{
  "n_layer": 16,
  "d_model": 128,
  "n_head": 2,
  "n_kv_head": 2,
  "head_dim": 64,
  "d_mlp": 320,
  "vocab_size": 1820,
  "activation": "swiglu",
  "norm": "rmsnorm",
  "norm_place": "pre",
  "norm_eps": 1e-05,
  "positions": "rope",
  "rope_base": 10000.0,
  "rope_fraction": 1.0,
  "qk_norm": true,
  "attn_scale": 0.186,
  "bias": "none",
  "tie_embeddings": false,
  "parallel_block": false,
  "init": "normal",
  "init_std_qkv": 0.0442,
  "init_std_o": 0.0,
  "init_std_up": 0.0442,
  "init_std_down": 0.0,
  "optimizer": "muon_variant",
  "lr": 0.0142,
  "lr_mult_o": 1.5,
  "lr_mult_down": 2.0,
  "beta1": 0.9,
  "lr_head": 0.00876,
  "warmup_steps": 0,
  "schedule": "wsd",
  "decay_fraction": 0.852,
  "decay_shape": "linear",
  "final_lr_fraction": 0.05,
  "batch_tokens": 32768,
  "seq_len": 1024,
  "doc_mask": true,
  "train_tokens": 214600000,
  "steps": 6550,
  "dataset": "wikipedia_en"
}
Each number is 128 + 24 x the weight over the matrix's rms, rounded and kept within 0 to 255. Layers, rows and columns count from 0.

# layer 3 MLP gate, 320x128, rms 0.222, rows 262-286, columns 0-127
[[109 162 119  66 128  90 165 137 143 154 114 161 124 113 109 139  68 123 127 130 165 126 131  88 120 125 117 144  93  92 118 123 151 170 115 123 118 106 131 138 159 113 114 107  76 117 138 122 148 134 127 149 134 153 152 156 128 109 131 171 143 123 141 184 134 119 147 158 117 134 152  88 103 128 174 169 135 130 106 136 134  86 108 111 106 140 129 129 107 121 163 148 122 145 132 164 110 108  77 123 149 121  86 101 103  94 156 114 129 153 136 153 117 114 164  91 143 115 149 120 167 137 155  99 179 121 129 102]
 [144 151 130 116 118 140 129 146 127  93 100 150 148 115 146  85 128 109 116 140 109 196 125 124 122 133 145 126 131 119 114 157 140 133 153 140 117 125 114 129 177 162 148 143 147  87  96 140 154 114 147 143 132 147 109 142  96 128 123 131 119 105 156 135 112 118 144 138 125 119 109 171 114  77 125 156  59 141 113 117 156 131  91 142 114 137 110 162 124 105  98 137 120 135 134 119 159 118 116 102 130 114 145 118 148 163 107 168 122 131 129 160  88 100 145 150 134 119 117 120 100 126 115 130 138 116 105 145]
 [118 123  90 113 145 131 116 137 144 165 119 121 134 132 120 166 140 135 144 137 176 116 119  89 121 134 108 155 149 121 103 170 113  87 101  94 115 108 141 107 126 167 115 140 159 141 120 138 129 106 133 135 119 142 138  98  80 150 116 107 107 153 138 113 142 166 151 126 103 132 120 151 108 157 103 145 131  96 183 110 142 118 122  86 138 114  82 110 146 123 122 120 153  91 105 124 134 156 139 135 163  79 135 109 117 150 151 149  97 125 159 131  90 138 109 132 111 161  77 140 165 136 120 124 141 138 127  93]
 [156 101 155 130 121 121 117 149 134 115 103 119 129 135 125 157 183 121 146 139  89 156 155  91  98 104 145 125 103 100  87 129 144 134  91 106 101 174 129 126 155 182  98 106 137 101 147  80 165 118 119 132 138 157  99 137 130 152 126 122 113 101 122 164 132  91 132 116 151 141 114 141 137 150 158 127 118  92 138 102 161 163 111 156 172 156 137 149 116 147 120 128 149 122 134 141 130 119  83 111 138 147 129 100 154 151  92 141  99 125  80 153  94 121  98 145 103 162 107 121  95 122 122 123 161 143 143  86]
 [181 123 152 151 117 142  97 121  81 174 162 107 141 160 128 134 133 157 131  87 121 128 125 100 101 137 123 149 128 109 150 123 106 112 111 136 166  71 115 129 143 157 105 114 121 127 150 143 136 113 117 178 151 142 114 131 143 122 161 120 124 129 136 120 133 124 104  75  93 141 149 140  87 139 153 129 142 148 151 166 151 153 158 141 146 134 144 111 135 208 144 115 154 138  72 160 111 152 146 123  97 153 133  67 149 138 124 129 137  79 105 135 118 206 144 161 152 136 117 146 136 136  78 121 154 165 163 147]
 [106 150 146 158 130 121  80  93 149 145 129 109 148  94 146 116 123 110 148 144 130 127 123 151 113 128 127  86 126 144 158 102 121 158 128 111 118 189 141 163 143 118 116 139 160 149 111 148 146 118 129 114 126 143 130 144  97  70 133 125 134 137 171  93 140 157 181 146 138 163 127 140  78 146 102  99  91 158 118 139 162 134 139 144 100 162 165 124 137 178 134 143 134 161 121 176 103 134 149 114 147 113 138 140 125 104 116 126 143 117 137 105 102  99 179 147 132 187 141 101 147  91  85  91 103 168 140 144]
 [ 87 108 136 144 125 112 126 102 114 120 134 148 143 145 103 146 129 105 124 153 150 122  99 138 150 123 100 152 142 141 136 127 120 125  89 181 151 136 149 112 120 144 113 173 125  82 144 118 101 105 138 117 141 165 114 153 181 127 130 113 123 143 133  88 129 156 166 162 117 117 113  95 174 130 103 181 114 149 131  98 114 155 156 146 112  97 171 120 160 181 144  99 144 131 136 132 170 134 131 162  99 128 110 127 122 152 103 118 114 152 108 165 125 127 165 103  83  97  72 125 149  90 110 140 146 138 179 128]
 [137 112 138 117 157  83 144 108 127 109 155 144  96 145 129 113 100 104  87 119 159 119 120 161 162 106 165 118 150 121 133 150 148 170 134 103 127 141 148 100 129 119 143 169 106 130 109 104 129 110 122 124  80 121 144  93 135 100 115 166 128 108 120 153 144 116 138 105 141 120 111 113 149 105  91 168 103 139 119 144 164 125 124 143 128 141 135 151 137 157 114 122 135 100 118 137 109 160 122 144 133 117 108 143 113 125 119 162 126 133 156 112 128 157 133  85 165 111 125 142 136 133 128 127 135 159 140 114]
 [172 120 115 180 137 119 139 112 146 104 109 136 129 134 106 166 143 133  98  94 151 134  86 146 123 155  74 126 135  70  77  86 129 148 115 104 113  87 125 132  78 142 120 149 134 125  96 123 157 182 123 125  86 107 152 100 138 139 171  88 150 149 107 149 161  98 153 110 144 131 149 164  99 153 133 135 137 142 118  97 114  86 102  82 142 147  97 161 108 113 106 128 146  80 104 119 134 125 109 146 156  83 152 129 102 124 167 141 133 131 152  97 125 135 102 136 148 101  87 146 142 132 178  97 126 125 139 160]
 [124 119  99 116 133 134 125 117 118 124 103 138 125 104  70  79 150 110 162 213 172 134 123  92 125 112  94 122 143 132 112 111  88 167 121 124 133 167 129  99 144 116 102 105 129 141 121 130  52 117 105  87 126 131 126 141 124 119 147 139 146 103 195 129  95 115 177 150 176 133 131 165  93 133 113 133 139 117 143 170 147 111 137  96 176 109 104  51 122 134 146  85 116 127 122 129 143 154 134 116 127 166 118 115 111  95 139 138 120 125 133 129 135 135 146 112 146 113 129 150 141 144 127 144  88 121 147 189]
 [152 140 115 130 114 119 107 112 123 149 110 156  89 154 129 149 155  80 103 143 123  81 190  79 108 165 130 121 136 144 137 151 168 135 131  88 154 147 145 154 113 112  98 143 111 117 158 145 145  84 110 108 139 147 134 201 129 170  63 123 111 134 115 147 126 145  59 141 126 157 132 124  54  68 128 132 129 130 142 133 119 135 132 124 139  92 134 129 121 153 171 151 114 134 105 155 138 149 117 173 128 119 114 146 134 119 143 129  68 131  82 130 182 147  92 102 106 130 121 134 114 126  79 158 106  96 140 150]
 [172 137 103 127  88 109 143 157 106 150 126 126 136 144 106 114  80 120 117  75 190 120 169 112 154 171 122 147 131 108 145 144 145 117 120 120 105 172 168 134 112 129 128 186  98 123 105 105 114 127 121 132 105  79 136 159 131 106 115  99 137 122 135 121 131 118 111 101 151  95 133 129 126  89 125 122 177 135 149 133 136  38 118 137 120 114 126 165 146 146 179 131 154 190 161 123 132 117 128 136 150 144 116 141 146 130 158 144 117 108 130  79 144 118 113 158 145 143 151 171 129 145 125 126 151 137 168 142]
 [111 132 127 122 131 112 129 149 117 153 148 156 139 102 174 146 132 110 118 107  92 144 116 121 129 112 160 154  84  77 102 121 128 111 143  86 137 127  88  84  93 151 134 144 163 161 146 145 147 119 105 136 154 138 151 150 133 156 112 123 145 113 120 126 108 145 125 152 150 113 105 102 126 139 157 133 126 127 137 133 117 105 118  67 139 110 184 151 122 128 129 142 114 130  91 140  70 161 119 128 110 114 132 141 137 146  90 148 128 129 108 105 101 131 115 156 158 104 121 154 156  83 129 155 140 142 135 159]
 [141 149 126 128 102 113 125 122 109 141 126 117 115 134 128 116 147 147 118 117 140 164 124 125 120  85 129 131 159 169 125 180 145  89 107 136 147 144 138 156 110 151  93 109  73 154 170 124 139 123 119 118 154 103 107 147 133 166 188 135  88 120 163 119 147 131 120  96 130  82 167 169 143  52 147 127 144 133 138 151  85 122 107 104 126 102 125 159  97 125 156 115 120 113 141 130 130 123  89  94 105 161 136 138 126 176 118  80 155 131  89 137 128 114 115 135 118 136 166 146 113 153 119 150 161 118 114 126]
 [ 84  91 155 153 121 135 123 145  85 135 140 121 132 125 114  77  42 115 122 121 106 145  86 107 133 149 116 129 111 115 122 113 104 105 102 114 119 133 137 100 133 114 110 157 126 156 103 121 107 134 130  72 125 104 118 144 153 168 127  94 145  91 128 151 164 101 112 151 120 102 105 169 185 118 128 125 134 157 138 152 114 168 104 168 127 154 178 116 124  96 133 158 100 126 136 149 122 127 116 156 139 161 125 144  98 105 160  92 128 145 129 152  74 159 139 124 150 148 150 120 111 147 110 114 124 141 107 109]
 [127 131 128 111  94 147  98 159 125  86 132 134 125 119 113 130 118 164 167  60 154  89  97 151 154 104 114 166 113 176 121  84 148 134 119 100 144 130 109  92 122 130 116 120 165 101 142 172 151 106 124 146 114 125 130 107 125 125 131 134 104 167 123 102 153 128 136 141 132 127 160  91 112 113 136 120 148 116 133  94 140 130  80 125 200 126  86 143 130 144 138 132 181 135 145  97 141 122 135 158 117 145 111 105 140 110 110  91 124 147 127 126 173 129 100 173 115 153 109 102 148 145 149 140 111 103 126 108]
 [147 120 110 125 148 147 147 115 125 124 139 153 136  99 120 119 121 107 101 120 129 137  99 100 123 111 138 141  99 127 145  82  98 112 186 107 140 131 105 150 112 124 139 160 146 123 120 115 105 142 134 114 139 130 132 133 133  85 147 152 164 139 178 107 142 126 129 121 139 110 139 119 163  99 158 111 108 153 161 154 153 127 144 124 162  85 123 117 140 123 140 172 114 148  91 156 125 129 147  92 103 153 144 135 175 132 107 114 110 144 155 144 130 134 135 133 146 136 123  92 102 133 101 100 100 153 149 112]
 [133  74 174 102 162  75 134 163  84 128 124 141 116 104 109 133 130 143 145 157 106 170  97 134  87 115 138 157  83 149 115 131 144 102 111  92 113 118 115 122 134 118  98  88 122 157  84 132 169 136 159 133 138  71 139 114 144 124 153 112 127 164 159 162 139  72 113 128 175 128 112 138 121 153 101  83 189 128 158  87 159 128 176 139  97 163 161 122 154 131 118 150 100 115 158 128  81 113 112 128 149 134 112 125  82 109 175 118  90 116 139 114 134 137 137 133 151 142 129  91 116 144 142 133 127 149 144 132]
 [129  85 160 111 102 143  91 152 119  92 160 135 112 121 149 121 125 153 136 133 127 114 116  83 131 133  72 123 127 113  77 158 172 108 147 161 170 131  92 181 110 128  89 113 136 123 149  91 137 134 128 121 120 121 129 171 158 138 144 173 122 154 132 119 160 155 142 166 125 110 152 105 143 139 117 126 118 120 108 128 124 146 136 153 141 140 109 112 111 157  89 123 181 103  95 134 110 176 161 148  98 158 153  74 152 142  88  93 151 133 124  91 174 157 101 141 115 137 128  97  89 130 116 159 115 136 147 122]
 [153  70 120 116 152 112 130 141 141 104 132 111 151 118 150 147 138 125 142 138 119 119 141  96 137 151 141 136 122  94 145 162  97 165 127 157 131 102 136 175  96 153 129 115 103 161 125  83 128 103 134 117 110 145 160 109 124 125  96 131 136  98 127 113  70 109 100 123  90 164 137  85  73 124 136 106 132 153 139 170 121 137 203  80 111 160 132 105 107 155  98  74 154 135 117  96 130 111 121 115 153 118 126 160 137  85 107 103 119 159  81 130 150 119  80 117 126 180 115  76 158 149  98  97  98 130 192 163]
 [167 129 128 119 127 126 149 155  91 121  76 130 110 144 139 125 104 112 141 109 106 175 153  98 167 144 124 150 143 101 110 125 109 111 144 121  92 135  86 111 100 121 129 152 121 113 132 147 151 125 136 157  80 152 158 103  62 130 159  98 118  92 144 146 117 105 116 158  96 123 150 102 133 140 128 111 127 122 172 132 155 144 166 115 105  90 208 123 141 112 129 112 111 134 138 121 100 132 153 138 164 138 140 111 120 122 132 144 129 104 156 151 113 126 135 120 144 145 144 122  94 121 168 137 130 137 148 107]
 [146 114 142 157  96 151 170 128  95 113 140 160 126 140 121 110 139 133  92 131 144 125 115  98  90 124 143 177 131 114 103 104 133 131  75 129 120 140 176 117 158  88 161 116 143 102 152 150 115 139 165 126  89 144 144 137 136 129  96 159  75 151 156 102 113 117 154 137 104  97 124 171  95 109 120 120 132 104 123  88 127 122 114  87  95 117 178 160 134 150 151 139 140 155  90 147 117 147 150 130  95 112 125 106  91 133 140 141 118  87 148 127 108  79 121 131 129 116 116 161 152 133 103  92 151  96 139 117]
 [131 128 109 129  99 174 130 143 145 121 132 119 168 130 105 112  95 113  70 117 191  86 134 116 155 146 127 146  89 106 130 105  67 132 137 109 119 107 133 144 136 141 147 142  93  87 134 140 166  80 113 132 113 116  98 119 139 123 128 112 117 162 115 169 141  98  96 133 127 130 112 148 105 125 152 175 129 195  80 126 187 125 144 128 145 127 166 136 152 118 105  87 124 171 140 165 106 158 127 145 141 156 151 156 146 115  96 152  91 196 146 139 149 159 154 135 105 141 123 107  86 123 108  90 133 174 179 152]
 [162 133 122 131 122 115 149  99 133  87 106 109  94 185 153 164 154  97 162 128 128 163 113 104 125 109 164 113 138 150 118 146 141 102  91 137 132  80 121 104 113 123 100 148 134 109 151 148 122 114 166 159 128 135 146 122 155 137 126 172 133 156 140 135 149 157 144 148 101 112 149  98 135 113 153 147 128 141 105  89 149 125  92 133 159  95 102 159 132 111 123 138 123 141  77 149 133 114 166  94 117 110 146 105  99 159 123 148 140 173 118  76 132 108 132  73 124 137 169 103 122 111 141 134 127 138  96 127]
 [112 141 152 112 111 121 137 151  98 146 118 143 156 157 115 148 100 138 105 150 124 145 112 110  80 101 114  92 160 131 164 177 121 113 169 200 119 133  91 159 150 114 127 101 109 139 160  87 114 135 151 114 147 132 137 114 137 115 108  99 120 128 101 158 161 120 148 138 116 112 124 146 112  79 129  71 115 140 148 140 123 105 148 114 113  87  68 139 122 156 150 176 149 128  87 160 103 133 127 130 162 139 119 103 154 122 136 110 135 144  79 128 136 126 158 113  76  91  92 119 157 116 113 143 143 106 163 115]]